From a checkpoint of a small transformer trained on Wikipedia: 9 layers, rotary positions.
Each number is 500 + 25 x the weight over its row's rms, rounded and kept within 0 to 999. Layers, rows and columns count from 0. Numbers have three digits each. The size before them is the row's rms in percent of the matrix's.

# layer 5 attention query, 768x768, rms 0.0604, rows 186-191,249-256,320, columns 192-255
104:507539489492526483477495494536481502465482502535521513520517485473523491517506524526519499478526492517499533514512473528462489508485475504496504465563495463515482463492454510466431507467504469
102:461526535506500498543464519488500533465462525518505525503512508504506503508480538523503477500454513482485486473555503501497504515518565508487499503515466516476490508537523514474500474519528531
121:502550508506490495492474462477478485539541525545468506475521469501479485477488476480493511468518523513515517500471568471566497481506515491503538507477515499502490478500511541482492471503524511
098:531508483497499468464468525519515475482532471523477487540541491507465476521473467484524493492490511517505473499496494477482513485476508465518484480485540502481474522511531466468490495504484492
118:484556478499488518510431491495496496518496485533499542467497470493517461505527493483522455487505500490540496529484535463502541513472481462518495519517493533580479541508463496490557496456500559
107:513520516478504514518523477498517450508479532514504516498533524527480502505483514511523487513486478498522533486549562538522456449517504491470492506534528511504475507504474516459501464465493432
099:524518495470515481485477487432521483548487454456525452606517487482507504488491546465507511537512501541527491492493488533504487490504535492516478513442503525478498500447510532479519481470505481
101:498502499496521516511513571496447532446532526507463485492531504504477542529497490551525491475459473469487504472503516509530492519511517496528527524515515470507510489494470495496535500506507516
097:512509494531527467511510515522523521491543483504501509503528474499497518446516494532469479501473511522462438486513513477525546490530478519543466506494482491515497492479527482486505483487521523
103:494532512526482523481533497529504483513544488513509527506517535546544503484476499494515505498483479490519507500508515507499468508487548511477503534544534501535537508509528531447456469523556550
101:457505482497507500526515515509510482509483484496523475458529510498494454487546470521483505481502475494493478518503490490507527499521500488522499503501479524510536465489488446488513467506461495
102:466492513471459487557485472494523448460489488498484509486506475491501530518455499487464525539529503473467494531499458531497487466461477460519504526467530496492482530494490522497495510501521527
103:508491500516528475519495484486516462463506499561496515529450525510474540512537472519563491517529485506480503534567520539498494477489513494491543536514497478476482460542464509538517476455490476
111:466511431520512499507442523468467533475475500531521492490476508547469491488477540470529486464461463480437484518452496492533512453485476524478504522543538521527478490470484495507500460527497495
101:500485493496478527472502482499458493481534528478490487485468496476508464543515482496550519491484496511471477468486474526507497530525490474490448483486461502508469506518531463533527493522487517
# layer 5 attention key, 384x768, rms 0.0583, rows 121-127, columns 192-255
094:509499478514501445526505498529472483520477509507461491491475507476477517461491497567439483484502481524565511505506514545481550461482496487509509490504485521491484479499489474513514473511500434
096:517512522499473497518529487455472521517491511500487526495540551492490464512467524520511495496476478513464497470462513525537554545513443471525468501460486471453539526468514504515504492512502518
093:486485495474496508476505482477516537503446502434515488468524488509527495515502478442517532513528485508476515532493466489475464513493497438563477506504519449509491484511565524460531514526515537
099:495447486503484484446473522494483526449442507525499537513479494487465467482494477522531516450512496498531504542525493546523513485501500488493477521459520495431493547506458455481525514502496523
096:495448524535489512530516502515513529500529545516527530524480511534532526486564500460523546522474484461545486520526557528466499500467473492496504514507512529526492494512480504501498488507508491
097:469490464529519476506508513494516514494521525501517515458504493510488509519503524500498533502465492531492514485485467503492489509545554491504512486546495533471512437535493494491494491493498478
098:486501508503475501466482491470465528543510503480559520478521517486517430475481514530457541519498491526485472504461484474492530483502459535506504508488509497557482512545513491533491513584473496
# layer 5 attention value, 384x768, rms 0.0854, rows 64-127, columns 192-255
110:534486493526466507477516488495502502481465504470507514530484476459516467498523494476490501452522520505474513526498466540478530481509468483506492498494520489498497490493525514538525492533489508
106:513464544519523519506538479456526514499481505483472498488530512475479507524498476467529477527520512519484532504513492454535491536529475502511508470488526495468550504502470507491478523540502538
100:519471468465543451506508498476504521537478464469527461504509510483536460468491560482480525481541449487486522470491494480518525523504487541478482490510468485520481535476482529463507526520502528
101:496478486449517476509498488489472514461519467515502543549485483522470538488516490500490525526550471484481500473496475513522476503491494461517474515505496481512503460502510500515466455539527509
106:514491482488471469530494528503532524501472514515476490479534505534468476516472505506496495505526509538526482462524472505525491512488463481477512536482520495479532484486500513553528495460495495
107:551530482489517478519459449469488497484523506490489507500493534499492480514497495513521495506519494499508502510475473448507503532510449501537519475516526497498538548493453442513472512449462520
112:552472466502539458536494512519497513476473514471470489534505516526491546522462496497447465525515476514531468517489494541522514461521517497495521454483475492483471481510518483508493492499485516
110:503475490500469518510501499477459529474546474452491446497527476508552466488510460510512520497573511510454493508514530451529514474533496490487465499487529454524513507487488481513517508487514490
104:527512525521515508510518473504533492504513486507521507543497506478463509529475520487529515476513473545429526432515508479500472483501489506492490499462539541503503462503528483530500528480496456
112:472503499498455540507499512497508500487476476484474475525537527428512467495502510486519465470483475482476495493503498483505471542520494528473460508472550493494475525536482489513531462510471530
100:513433503513465462500498522493522510488505446511520444510505472506541548477521446469510489481574485481532519518489500522532493495485487499481457529523520536503471488528509483516457484547505525
110:487466525504497501500473533531518480439486527527497504509496508539477577536509497498506505502505487496599500523490454510475538483501487479495506492497494472473495475528507495513503502486500495
110:505489481532529511490530536501534510461557501520515524502507519462523536507531522502498557517516488496518511545506572497469438553489528474515495563501487509445509473531513462512493504508513448
112:479481481474523496498560514518488502461511536514471521489495477500519581541501493533514503458521479529501455541537460455482497500497510491526495460456492525474526487505495488490494501515491423
106:465506497537487532479498537477490544510496475513528511454507482525471549478503515494495520501456549500477500559512521523518527511505485495527464485509483508489506507498475472509461505541537468
107:506503499478490520523532503456489538487486471512443459462449533503496473514497492482499492491456480457495488478469474487491484530516479461463514492532494507524513497534496508500530480477561517
104:427519478481492524526511549475474491501509485499490521515478531515524500459477537490483493473496469483497514502508530502490503537507557454514436491488509478513476509519532499475504500516473483
100:495514458458510507517533513490539465488420460486491490494478479510525594519486467509474518441471476514494523550510466497508485516523535506489527487512484523479531490513476515471488540501494495
113:468499465511505496504470490494502471469525481535452516513508501445492438512520484469501478504446510573439511525467526521487507482508483498491538510502454533496466420512490501542448574521485497
110:514444516469493506508507463498484490476575565526528489504499466524512504451472543507497560506519525456475453501510503498523487468471519458511561498484543482504502463482519486503517515472537483
105:464500522496479545524450451519514491498476453513479500492466489450476510469519482509501479509485504539463489493473482478498540504509486522483471503538547504464476493505482509505469519478522540
101:472528471545476509495502513516502525526523496498490501450482498512471537502524518520500475493493521505475547534499477480489509513524458528485505519522556513458476462523518496498541502505487502
105:522487502496504481484487483519494500490485508491522460516493493499491490483506459511544489507520506510493421458521527498508500505499486505486504487490513498493476502516511510531457512523502468
109:522492533462518491479526495514533512543488462445488488557489459505469518513511530525520518490503498497478515555495497488523495478518455542536528496453519477493481501530512495518486501503495495
102:507513524523505537514470501469486522503471474498559517499484480496493528516506561498473486499516496492526438473481501496467481504503515469519533544493448479485471500506453490497431497464481546
107:484521511499500507512522509425547474500458537496547554482480487503472514475498516494490467520595490488532519516488500496547505498483538531461490534505454514547459487487481522442481543506513541
103:499491493497526534502531512509510489491536520562559511531490516551497515490490532479477477515522541505568463489481488522557468522468460516481506535512501487521505524509548591492512497545473490
107:511495471508512526425489506468520510509505552452453482522424488494497504504524492483492476475505530489487492477518542502500466511499486503484505479469489465509456514502542514480513533513516520
110:494460519491500542468522518479500508538526499491525457470525525524456515496510502473481524529539473487550503511545478514482488491536500539515456446504547505502539472481484489470466543510508493
100:489491543535482506475488487488486512542508443483522513505496517540438407492505468506498484490541488447461497507511557451498510480544478545465494522488543502515555481486475509452517513513503497
105:522501504471518447513441532468460475518497506490519503486514507517504512531527548505470486492432518528487515453456467539535536496528504513494457496534498496460491519535483520490535502510457545
105:462463477487482503517508511518497482472518509544511507489514514531499511464480534455531405513520492517568481541513486529493521508471478507443494463543542487486454517480512539509515481523529517
108:508532525522460540522559491487511502481504514496510531489560478510468517514504486518529526508490535501523479488487507448488462485508518521469499510504492524500456473525482490504518482492486540
108:503541530497506473473478517518487512487503474519495557501475483522486491520530466458481474524497487519493500529506486465512454486583478474491500512490487506464492520485512454525548474484511510
104:525514497467503478503498513496524489519469537521492508489520479511492527525437484463504482461466475502533513491486479513516516491510508489465500504516446473468493518462520511530486495511470538
107:513494544527486480521481527518461566498486494516478559487504487497503543516494457503506479498475482493528494503482543470508486544591523474476495517472485503514536511464491496527499506474474476
107:478505488528515526525517496519469511466509498472514539473527466484510517542501485514494463493517466513531439519532458519492547504535460513524494542521538509503515476540483477471514516515514507
105:509506503509539483449484496545476485500474501502448519537517500501475469516465506514506472550483542525476472545514496528489456514506510491497472484508503534480515508469466495487462540506506518
107:504516483480513451496523477468500500448515496545529496489488502520499521491500462514465524511513504531491469465496509488521511565474480539509495477470520473511526505493507487498504547493496442
111:471520557540490487487434490534519479502497471510487503473501452472546525549537495481483499490457504475505480490514467513522485473518531522493497495526479481454461522482511475548508464505478485
107:513455524541550511523454466464526543536514480498526462507515506476444552478500527498500493477486503503481524497531487456540480546483450483496477539517499473525496519483468523524483457496500512
112:465540493473486496499510508496530511487515509475448514481461525489529498479539504504543487523427519508475510475472501469492528493483454508505472509488478526517507530525511487488478497549500506
103:468503515489472470535508487489486501521503506467465502515505533491550483516524505489486499533497461529518459441459492474491518503538514480479516520497495513513488554478513537515492516517441511
112:450522450515547489480549524493448503517533520469473520457517467508482529522519492498498437529502475498477489510483468500526513498528504511445471475524466485487484513526544515467539500524500498
111:532500509486482479507520527495494491514492475529524497493510539478514504533525496501532497511511465519449460457547537484512523506521536538462462474464541506483523488451440471478524480478466499
104:492541454521485567522506496518493508491476481473507522534506468473526436502530471497520488432473514490480524466520497489476500516505495519485499491470542489514540521507505551465540500506514494
108:512532497475461539502502494464503553546511457524519513548506512513489504530466468504479501495485490533469458558475513492470503460531520503518510480491476520458438465538502476501454489505479523
098:502504528495496463549503512425485484504507496495542503533507505462514475527479493481471520496531472520484474452472486504570499490507461504502521527479520512497495511502530524568544505432491501
098:522493527480485505482479498503536503527501498481478498536522521497504462515509498539543491451501483563487492494514518505483535560505498535467472537462504514466541505540492486492436520512543495
096:507504478533493522525525446466493546506533498521499502546522500517496483420471495484483535502449484467509462442534489485515483543488530569541535515492571483479481488440503505536508482504511497
100:517468515531517478479469493513502481490497497525478514524530458477510477504475485524488524491529512513488486513512503472505529497528506516507495508525517525523472539517477549516487495506467562
105:500436536522548474505528516481488512499502443489523510550531517500508510452481470522518526476522548553513434482500494457487510511544580491507509460455469496431518482489485481507500509531542482
103:531542556485533518515542484481489483510487540531522487528487478486545532505498467522514501544525472451564483507485495472492519541474505479508527547495535475481513535539451491541512491539514497
109:472516452476513492469520537460524489481519499514503490469515499490500479520479503465524491526532489478566510484509503522516467506519509492529524505510492503478507509481469521485469496541510550
113:467474504475504512506455503483491469474507511498481507490508469522475473505470539503483519499548457470552461490525519501486531544498449470477491456475559496489510477490517477495549511476503516
109:487509460490526483468502450459485539468459494520528528504533446517526513524507485502452509507529512522534488477490519477515505521536526467488517468481458487525500456488476502509481534490490535
102:538501507516498483494489491505482528480509490548494551494481529513469515539504513471484510526544495491493532526454490530493491499489515510469523505535530536531502485537511440492514500458524485
109:502479489500540505514494495498532541559490512436512500529480522553473543494534513518488519488494468500463496491494502515481530524511483504491486520498478516438493449496491467468511524491501456
105:502525531509463490516549504468538472509478532490534488535482504488527451471500489528470449507496550486530472534488503465465455509475497508486498489498465549514444488515534472495490495505496546
113:513505520520499489558469545484522449506552518488476503499504539454484512522489516516501439496508526523490472492466505472520528495486484491515503495523546543517462513503480528519503489490456505
105:481534480475501484515497495483492563507476496511442507474517535482533425500509516509489484492511522508465497436467461512496523503474503510521487525532520492552528507458489545494557474478524558
113:498489505508507519506519530500523477460521539506459445511478534514494518468486484513504510520541515511510485437496515486577468528518568516467521479485427483500492518475499487476515503502526564
100:498487539503470485513551503509541510521452480512477487522492505463536497525453525509536524489546474485501474507555477489486479520463495501511504536510524530514482528528490495524543472504502502
106:502483512503482493467496550508480482541455498560460504480530528508523485523536484518501473506513517487460500500493496445472512511511499517473491499496470526533485496542497494474497465500510529
# layer 5 attention output (transposed), 768x768, rms 0.0664, rows 128-255, columns 192-255
106:541517442483481511525502509441512518474460504455493525465473481481458483509540518463482491472536499474555543529490534528509549474503491527506506505504480525525479521549524495535530515478520495
101:499494488524505495542495544528524508461496483499471466511507471484484536484455465501468477523525491516499503467525475514482468506500541481523437499463501500489539519479464479513485517491518487
099:480508496491507552492511457492464481525508503471517488492472517516502524493504469506468509558525506476483528459456501490481534480532478504518494501469461543533499541482490571492494484478496484
091:473493477484467485510504478487487539439462522506498457498516535463507573469485515479463496490530467460497534527466519502550504498528486543568475493470474481526454488519505520490512490501509529
103:495482481497486489475449539506527492510465520454511489458474462534533529503532510528460496518461529531538485529502494519496509491568503488516514523498508511487496541517506521499487507498465495
100:532507536480530496474475469514493482495526482511483508462485490500499460484496435509522514467518479516486464513480508497522503503519462473547515487493541497537469535508466488504484508461483501
108:495500498485456542534509539520495522457541509484518570505490496556513528491449482522486507518499498538525480446471526551480578478523534499487472513474469487503477489485507512479503521509500545
104:514502489486509517453498519520516471462490480452515527529512504491512555485504461518461494524491518516471534504490474534540494493511512447514535455511511473517502500516503501499482484501481461
099:500512507500526503532484492436534483499504498439441531532482484544502491509518442462496511475510531490442494463553522519468485528478501524482537525530524505531515525450500469488489560475475517
091:517457515517492485508489543505506537503519498441492481510526476474505518505486483491475490528501526502498515484533471504535434496515527511472518492475500494479519482510497486503481473500466525
095:494515478514479529532477536507502509472469509479508479497457437480546479501540491496516513486490550505458483466462519542508463461500518445510521545475512494496499498512501473546471502504460536
096:515507545486529538514509486502505480468488506458506481527519492513470526514493491515519515504472482501435499481515505491463516490501475545524514530483514476533508475485457498486529425532499506
098:494497522531457491478529484477502466518469539523485494504495518527503534503516506537462481525508528525463498529496499492503470502527526518536473515452438521483481519464531467539466499486522460
106:509511489527504463499483540486535474476503510503498522512546489544522573520515497500515505511488496553545490554438514503533497474530478487479456473499514508511513489525518512519486506481460491
105:518534512487486515494517529495477465554485530523470525513494500498501539491530557512491542488517511491515465520517509499498478501516522485461454565493461457487516497507481523516470485498542519
105:526509513456502528486554505488487500500482508506479452501499458501491492494475500476481549529492548480479542510501483539520478488483525521490484467522495513540493482480464531494492455460483543
100:488461465473464514539528494491492523504519515488471482474460565506465542482524520523479488490470516508525506538525504519461480477505485537489485543562479483527452504485524525474511508506530460
097:480520508486514518550469465483489476535484485484483511497543508537521529511500458533504517487550472440487543478505510473510502469549527503527555499501475510511489422500477480587531448487500510
104:528529480512530494475513487511460496506448532492502513490495509481524539506510522486503516487517481582510471504483487515474500502511478449466505505501479498471524506509520512507515493541507475
103:523484496506463518498499531510529473514532517521445517495500553469502479488528510540467476516542531444520475451527491499486491527512514503513468502510549513523487467525488509478519535511480487
100:506437504503516496544508505566490464508508512470522473496510456478442497463485489454472459497533510521535511518492486523488507523497481485468489496541532459509491515512477478489519510472543519
100:532470454523488477507515474454514501490500471500494509496549511462491517527507486484473528486518483478513565525499536492489497476453482567508547526489480514499524521532487472522475468488519519
097:487521532509489516482486519506511495505492457481506493517497457516457515477515486481533508475481507515489463516502482493466509485547523459519549495534559437492517477513500490505482508513511503
102:505492505503492528483535498515514518492496508486517529490527504515460518527513503547496489472498451495539507501499477490539532502471508493485529497466492491474505511447516477538525492480509498
098:446553508493520501561508491481538498498530525496534509474487481489517529507466515506451504472436536473514505493511496508456499489467483512518513482484515449486463471451535507488488490491472518
099:544515479509530497491495501461496551542533492501487475457496572478500499528569511506518498520502495510462521520480507470538448523501582487467483532455479513507448501516487490504483509493495520
096:537464499527476467466453532551494486495465499532443494472537502492492501538496543500488527500478520457525486449515486483506522491461432549484502493494497479531487490564471513510521538467518473
101:460518527514506503493490519524499534537506519464521467500487498525466498507541479512533489468487507472487529507515450497511497493492529508485497516495478488524497506486432496509487459528519554
102:509467515506484516466538473477500519475510501572499560513496488510507499546534465487471571525529470491505482498491459545513518479498488488488479518503459489502550509487535456460503533467468552
097:474501483492516502507492467456482521527521479517472475482502493514485494518504471455500519536514477496474505511520522513495505438536510515529450522500504469488485494503485471485490538475528527
095:453538462494525492535494503469541513530495540466500513506472534546491497488508497480485466499474536482497511496488491529479521545468524453543467509503542524472516526524511500486460510519473513
099:539518471496472517487540484489481538534501497488444513485460463499509480453510512531442485506480499472483498519508535491518474489547522476539501495507480511521500457539543543523469541506492497
100:509459475461496501520498467492537483459527486451437509536482523487497524508486501526514511502506517519497498486486496465490470495501504520486483486490424469482475500499502543490538444512491516
102:490555487460520487520532517478504519530459557454496506498528494536470483492493511459484548513465462509504473518444507502487524473539458476447490479583500541514500530477538507475477540505511476
094:508495554500502512505472478477459468542525563488489547482511512512455509499517513473476514507496554470538490501497530513519485503521552472555492515515502470459490554517553490503509509483495487
100:466497508468502442529473485534521530513498507474524480527483515515524508522504481496473484537527488521478498500480523516482538507510455498520523474520527506532489529506537487496480513468502509
100:508509511555527512497523474544497530455517459502492478482488497488469496521489498453508509474458456487537522496453529503523468466502477492500482487508557456550485467486515478428506511450499478
103:519485492532510538452480520499467534440536490491492489510507468470496511538498532503458478468482487522507494537510505517449462459483529497516496476476508457492490495481458504537501488430465483
109:517514485476453514462460481488460527525497514487457454457499506517515459454491486528514502528500563497471463514505511480509536503509474500491487531503524484513488513524496473493475557467529487
101:471532501564512501501474515471468508510503525516498504533500477451523554510491526468544457489509501505506478452531499540468480553463502468453493526473509470488543519486527484503508453534480530
104:531467506445535530494482547530496490469516521554521490451532474480496499510477529489503525462473542512482480508540516506501493501523505449500479496515477473505509512481509477447486536509487467
100:498543497541479523485524487531501532464523483494489491502503484484493406509542504518470529485518504503517493491475529504527506528525538491533486526484518517494495499496461526539518478525508527
105:488504525509537488542520495506495522533468472463473532511472490556512531482509503459475492498526495524423473488483501513483492513485459516449565503506504484506516518475476502493503474523453484
098:503512499440554482528506505508528449508490528514532485545485485512476496512493494484452498469514475494516467528465450521535509521499510470486504549475485505537517493504460557538499504460520521
097:457510461512485462478523480525484479469499477556527528500500530482486511477481480539510492525500487507528516506508520515533530515519484466510502500493519493504456545500495519466507509492480536
101:547559497532501518530470517485538478544494489527503499477455513467497492493516490505482480492474491489474503514512495544485476486517508481532500488499504507516500465508517518508517511516510493
104:501497522524537478558562515501509529481517472521525528506542541456460548478464517517542540501463482538480474476520442496477530547488491510516512519491483529481487489422487496466527470479504515
094:465465552498470481500497499491513543512481487504538486480474498514553488457542495503521482544462497496490474484501523498502507538445472545487503513556506502527508484490557518517533475471513506
099:443492524504514502516533517472459474486480517517507490441517477516526497482518554538492498529484467537495513566488497509506535508533513525533518525476539468468567516500470508508468501521498451
101:501502512518480523557566503466513485513481510489491486486551483486526514484462497573444503483496481493493561507472475496484506481491532535528495479497479504518478522462495503490519477498505455
099:463469466474504518502513472508506518501514491522504548518490530477505511524517475544513542499543513491558506538501483465511490483511495455527470484473535587509438477468531538495521488488502507
097:523498513486511518470530527476503512501460485494492488478536480509448535496506515524519511512488498538478503532481502519474487500540550486557461506517487536478479489504499498462482514485525462
096:472486518475548506469466499441482449510473543538510496485477501492543519479489503537543461509506517487521564488474536479496514504522463499449484514489460505474514475497471533519491517504480530
108:472502487484462481500532493505517513487491494437514462502520487523541543534511529504525498510492454488508512540484515498501507509482487542487468529496492466521520488464509495482507455495501520
106:480490489514488516501507506550550471509536483489453472489475504484511498556464469499504481496521501474453470514507475476509469553512505475446481449514515516491497486503502500465513491471476483
100:463491495487565511479536534500488525489497494479504518530497520490497519561463466477450498515501486472528515483526486528523506520520497592525503452453454517500517519495517530500480546537507502
100:553509514471521491514513473480485466504454486500524563550440519503496475445485462502494523524516524506481491494471491500512484502507508506530514482508516470503506523581513486492520521485508524
100:492469502492501458482515516509479528475477529471507503461524471468481534478535477490507522461474532509480481548502516542488520507508500510504512516503482483491516524449486488479491478524505527
103:510488531469481477490464476440511488474474491520510514494489527486485497485531519497542481567511535522458545521519489531481521508518501531482486474480509504467493504521472532495476557507471496
099:433517520499530471489463530501469481474511509471510555540498539479473558520454485517535494503512514511502477503448440477447516506447505494539462474526517539462458511528485495496470501497463463
101:499548480472507538509510490498487526516526527477511510500508491505514484538517505504478498491472481467479492514509525499542545467487470484489472499530523541538460477489493553508468520472514475
100:475516518543487514537456479505500528523473481535471509488521487517520483540515503496516513538467460488486461500501536435515505467507542502516473513518541555477477492495513474499495545475496488
097:509490475464427521485540506438529431489527473513509492516498491495542514537515464489491474508512548481553526484489484504525492464478502485476523525494538494530511521544491523488469500515503497
102:503476516518511453501534535514487503544490500539502495490498469548476503505501471512493510514538522485486535530474530506471509500504469504504500488500486558482479475471453470533487493524507457
116:510507471542506507491464461490516502479519494506535483476543498506533488546523495496460449510474493491516546470471530551504533489475503534492501493502458532520511529481511473534533507493505496
119:515513504469504509509484509468525494508523508540473485523542472500478473533509520517509462519525471503450515514531452489500426508561512511532477484505494534442481481516486487488494526477519496
110:438480485484563550467501506501516553529478531474504514499529525504514486523513508484455513500530468475490516494462475464507473509504507544510557521486512508519456483492515526519495524491515506
116:506510503476507487493502480517439517499540456489502465508457481485521533512462482478527514533462540477505514472473458462536509513494486519488474492487487497510482496516450522452513501508483565
117:492453467522501475451470479478488514514538515506496497494493490513537542492498527519503480492515499502523561498501500503485541489507499502515496482508411520499489516524518468476539471511511489
117:487539489525514527496484492524502534457514505518501506468473504507496461519468480515545510513505555526525492497470496519477494500527488530498503490516506521523462517511482492497509500483502506
118:509486490470497497516516480492490501429503462486559482493475492503528561506505482477505479511468501488524474499487515515468523485507510487543520461516495525489433508456491488490523504487513494
120:542485517502546512502486479491522443506483538511503501521514503450530488525516467467503477473516488521503509456498501474517525519537530524488508471503449482481562477557504479487489466488526484
117:547482532516480508484459490457516467499530514500492515498511488518465485496492478546535518508507463526459478487459539515467478530503509488485530483521519465508525496494512507466491463483519503
127:527499495528494477484500516469463533491502465504511510493516500469555500507522507544507513494501509516521528536514480512490522479489528504499482531498431536543525515523481515482522494481520520
112:498534511549490490476460490501509504485527503506479470447504476521526486518484516491489505477489462530528496479478500442538487543464473473516522473494486514485491537457514480505528481509526514
121:549485483485527509532468493506435507509514496472524524508529518549545474500477461487500495508533467488452510514499480515515515493487516505538481501499511445518482513488505470482543521501520500
123:466480516482524508492475480505477459470503519487496506454509515486542521539516507518521514532471466494462535503488489539502481536490504537495513511497474519498499511471533506506521504472542496
123:506528475523529476480476472510532496550548499493509508497482479468528556486473527476492484499504522518525527513494467544501469470488500517498544451467563477505499481515485519511459488481522437
116:510487477506507518493485488489480497485489529513522499482506511482523513481519499477495501534505500477484565529471498517529527486477535496488478515521472518525494554483474497493468497523482538
112:469475524485475485503504506497495525516485494482480508503514472474495503509471550477512491510519460449474532475506500471555474474503523533547529491506469488528463494520514505523497496498473592
113:553518486528478476565503507491515490504479523461496487489485529495514502491536523504491480468517518469492409462493584494465511478555495476473455509515543485498476531569530506467487509487521460
108:499505489490466508480474527526481476508501497516536433528537487486489527537523518486484469500482496497538475514525498515528492500518538484483490467470498543508539442464505497518454514503509512
124:522507472502465502504473495510472494492473507442474511562519537528488503516551526524510514505527474492492472514498500477492512516509489491467473485491512520422519481447497505516499509487481471
123:510492519477505499535500462498480491538534512466480502511487470478505498513506516499472491501508553519469456474509528495485472515495522522487501508476512482478507511516470497525459513526496516
113:481441500513515512502488488493523529511517469488494490476488476520483485533487535472495488503523531517521524523466480474506480497519489443496488463496463541491516489492493507519494490533500493
110:520494455481505463534496477505502523482485495512486510509533513515505477486529505522489537532549463504509498495506525480503527474495491495456466514520455500510518520521486490478475453505515520
114:468476469507537499498459519472491526544522498514527487483498505472459485497475469464497516499496492546479514452478503470488471487484526490507526531477522462457528483528534505541503528486498500
121:497473514504480504484494496486504502494503533513517471485484518489496518502465490506505483500533505527491490494503507483487478504527493528494505522455500513515471495481471492484489477501509455
113:543484517524456490507496467493500499532530510499489490500509463482485492479475494510463510462517497491488475533495449514492448448477498482517529495525502477497482539517489489578498513462457524
118:524549481480487512529542464487540466527488537520495478516554498506491462499505495510500492478478436536521485496495491482500487505520512529486482541503456492493461506514490535523525550512498471
119:497552528499490493473505506481505516487539507511449456501485539483484505534491482530539526467520506484522501477499513455483469507545470522524508496468505500452466475491525484489521494500541490
117:464475512491508513548540509548506513476530504476522531510474459491464499490520453497507508522510519526471513500512518506510461478499487505520464512493524491535503523505493506489480491539526517
123:543515524524516513433505508554496510487501497573519473510496493491507462506490427486506532528532496501489516504505490498498527499479492484504485459518539503506478516505518504513495473445516502
113:520488461529488515483528503468460525523535489514519574492502471504469460510483439469540546506510485497445511446534491493532497505482533521484485515522494503485478494510491500508520485481460539
118:474506477505514482536466536528518475491491533488522475521431489564494554544488458490476519510496497528493490502469471521488536479508472489481469480513502515499482515517531524524510536495487487
119:485509515524531513487481555521491533524493507477467500512485510515460484518489503512509480535493526470529498510474484508504501531490469489515516510510509521465474523500529524517492508532496490
121:549464504498536535518525455508506522558491551513480473529517483478472442460462500460481501496453497511511513513486468497472501502526496508488457475542485476544503441471498510461521493544513511
126:502471496473463490501428496509475488510520518543442532530498517493529514522474476506530537532535479535512484469492490520521525543522493505474536467509502479475519477499526553516467505501507458
118:485546517527509471466524529488527520469520536523508504490488521525517513524508503574545486490499551480562509576519498457491478501534465485504490518512521517501517529489518506501491490446500486
123:462510497502516453487495502469548518482472527510490499487461467499512472530485440482525501516479520486494507507463504521533478491513508465490478464518486501491460543512556460498466531490477526
117:480479464523527499526494435515479530474515445539469550490549528485503527490469484501517513468468473490508475523508502496519501526486509496477467478492503475526514472479463488529534533518504505
112:506457521532518485408496474504505504508516509522496491476476512470487516497493507518511460461464473483481514500509463522516468486480459477483472473531494518496486527484479479534515509485489472
115:437518469473502494486501506497483488501482461489496525448513506547532422517503529525507472501473481492511443473479471508500548523522531513511494507480511481530528509566499530488503510462491474
124:496552510481472484502464503491518427525517467528500487491466484516486534526502502494526483515503465487448459479522519494497479528516485508465579508525562444495507477505546482515498511503489477
118:508508516484504497512505512498519477524532474487481457522499475556497472552454504453523498476516480477541483543475476499507500463490535480528498497543492504508490469479549477529537533484464466
123:463512498525467528506507509505474554435481514521533537461495440550452476494531534497513504501501517508473501489486561475487542480537479506536542479480491499518510508479458578481505540496499490
106:517462504512490506518494482508489501534483490542489481486520539515512483497497493485474478475529492494494486482538537504504475499484510554486538483542521480477483450477483550519474496485476478
129:556487526518511442481541460512458484494464521504497500505546525509510515483540488499431468514526502502487513532492520503486502519495461495513506498538491491478527487515513485507525499505480480
122:491512498552492463473501511514465526503468499555520454518519526512547528513492488495499456529488503511578498532505540506514502532487476513506496521476479504506500510479509498473516468483533518
116:507534516491528544522510501491544509512475492479490503456480461510526505482519521518518476495529482475505492493484569555487512494546561491456520530484466486471485503504502487469513480529542551
120:537517507550512529540522500499522516509529504513521573474580534529495443467492490511476480507470483508469525420500486471509482533512558491495520487443440527528513498514492504471507436484508535
116:497462478506454480515446477466509486460509500487496520542544527515476503526472518521506542474536483479522488491530510478502534478514478531493489540504495471507486541483504481528503454459502503
109:472496504504475513500514516464513490513484492512544504511503427491467505508543481523522499494508478482515447521468516495522535514529520472497525562460486527510525519489500496582506512502479462
108:533503523528537479493512521476489504460535491491498483444474470473546477516509463479504509504502485497473471512455541461482509482511479534499526485524479512489472503464464556478511483438495515
110:501538509481462507472492520480494483486538499497499525502474482523480505520544504495494488528495483430488508487480515451533527472537521476494480517475505526446484455508489495506488499494508491
118:539495542484501497489465521473526496487509476518479447488489491523517525497439460485490464448461482482439498464477488540513458447524465501504473447491484519518502478479475525470484464499527485
114:464523515513506507478500509517535503485516527558487489497445494476520493501450502477559513524511522468519517516493509519532504520524454511519482465479494535506522503490487543499534500461473542
116:483508493520517448481557512496530490477454538526470503492484505527475502494478543517466515516462511512538496508509535466445496523501518525484513477504516485506485492524516501518506491501483529
123:495478521543474506472477479547525515508498500499524475479501519529517453511492470510482471446489533515512438484511534459511484497522451482487461495475474514521497505482477501492522526520483489
120:480491544462508494538500478530497475501516537529498481544492507497516419524521474492471512495503484459436505478496470480482486497544531526487493484549530542476521517525522515492512531528493477
116:506474468501501504524484471508533489496507500492504541501540464476513504503550494504511501462506446490459449486464482485480505559512542467492475494517510511521519480514547491502523511491518495
127:502487468503504479511517540511504496471475501503497493430477509479455543465534541515497544473485543520438504485516510518469514476485498567477442486467447468526502493489455514493514540519460487
118:518494477531472453529488502502496500533457534537455521528538498508474490473512524447478522514542488494486502507524470535473484534484495512505479476521476510476489518498500496544492533508469519
127:495465518523496456553526517497537494470476521455525546501464536518528509491511480498486522519500497506487529542484502480466489540478446445507503511478479518503540490502516507509472484485500543
115:477513507500493469485527460495497453495461498506476511487507531467508527473513477492492546507486486476473479534524507491508483505496508483528489520494505491477457484508459539461483451483475493
126:478542493493471510505512484457501500482507470511510479483421537473535507518517483497533494496503518494502475518478497493475482480498518526507493500517519496491472528538492486503513491497509487
112:509472501498519516496468506497538466509514515468483497482530495514507517533493533491520496458458494475491522464463505515542472523514457469518527466504477523549501499463524503514506484516498520
119:485490503547520498472463481519515501568461465498495552532508470500459516476545481526482503527485510536539523524503466484498495511508512514518513494534500505466491499537504471499507495493476508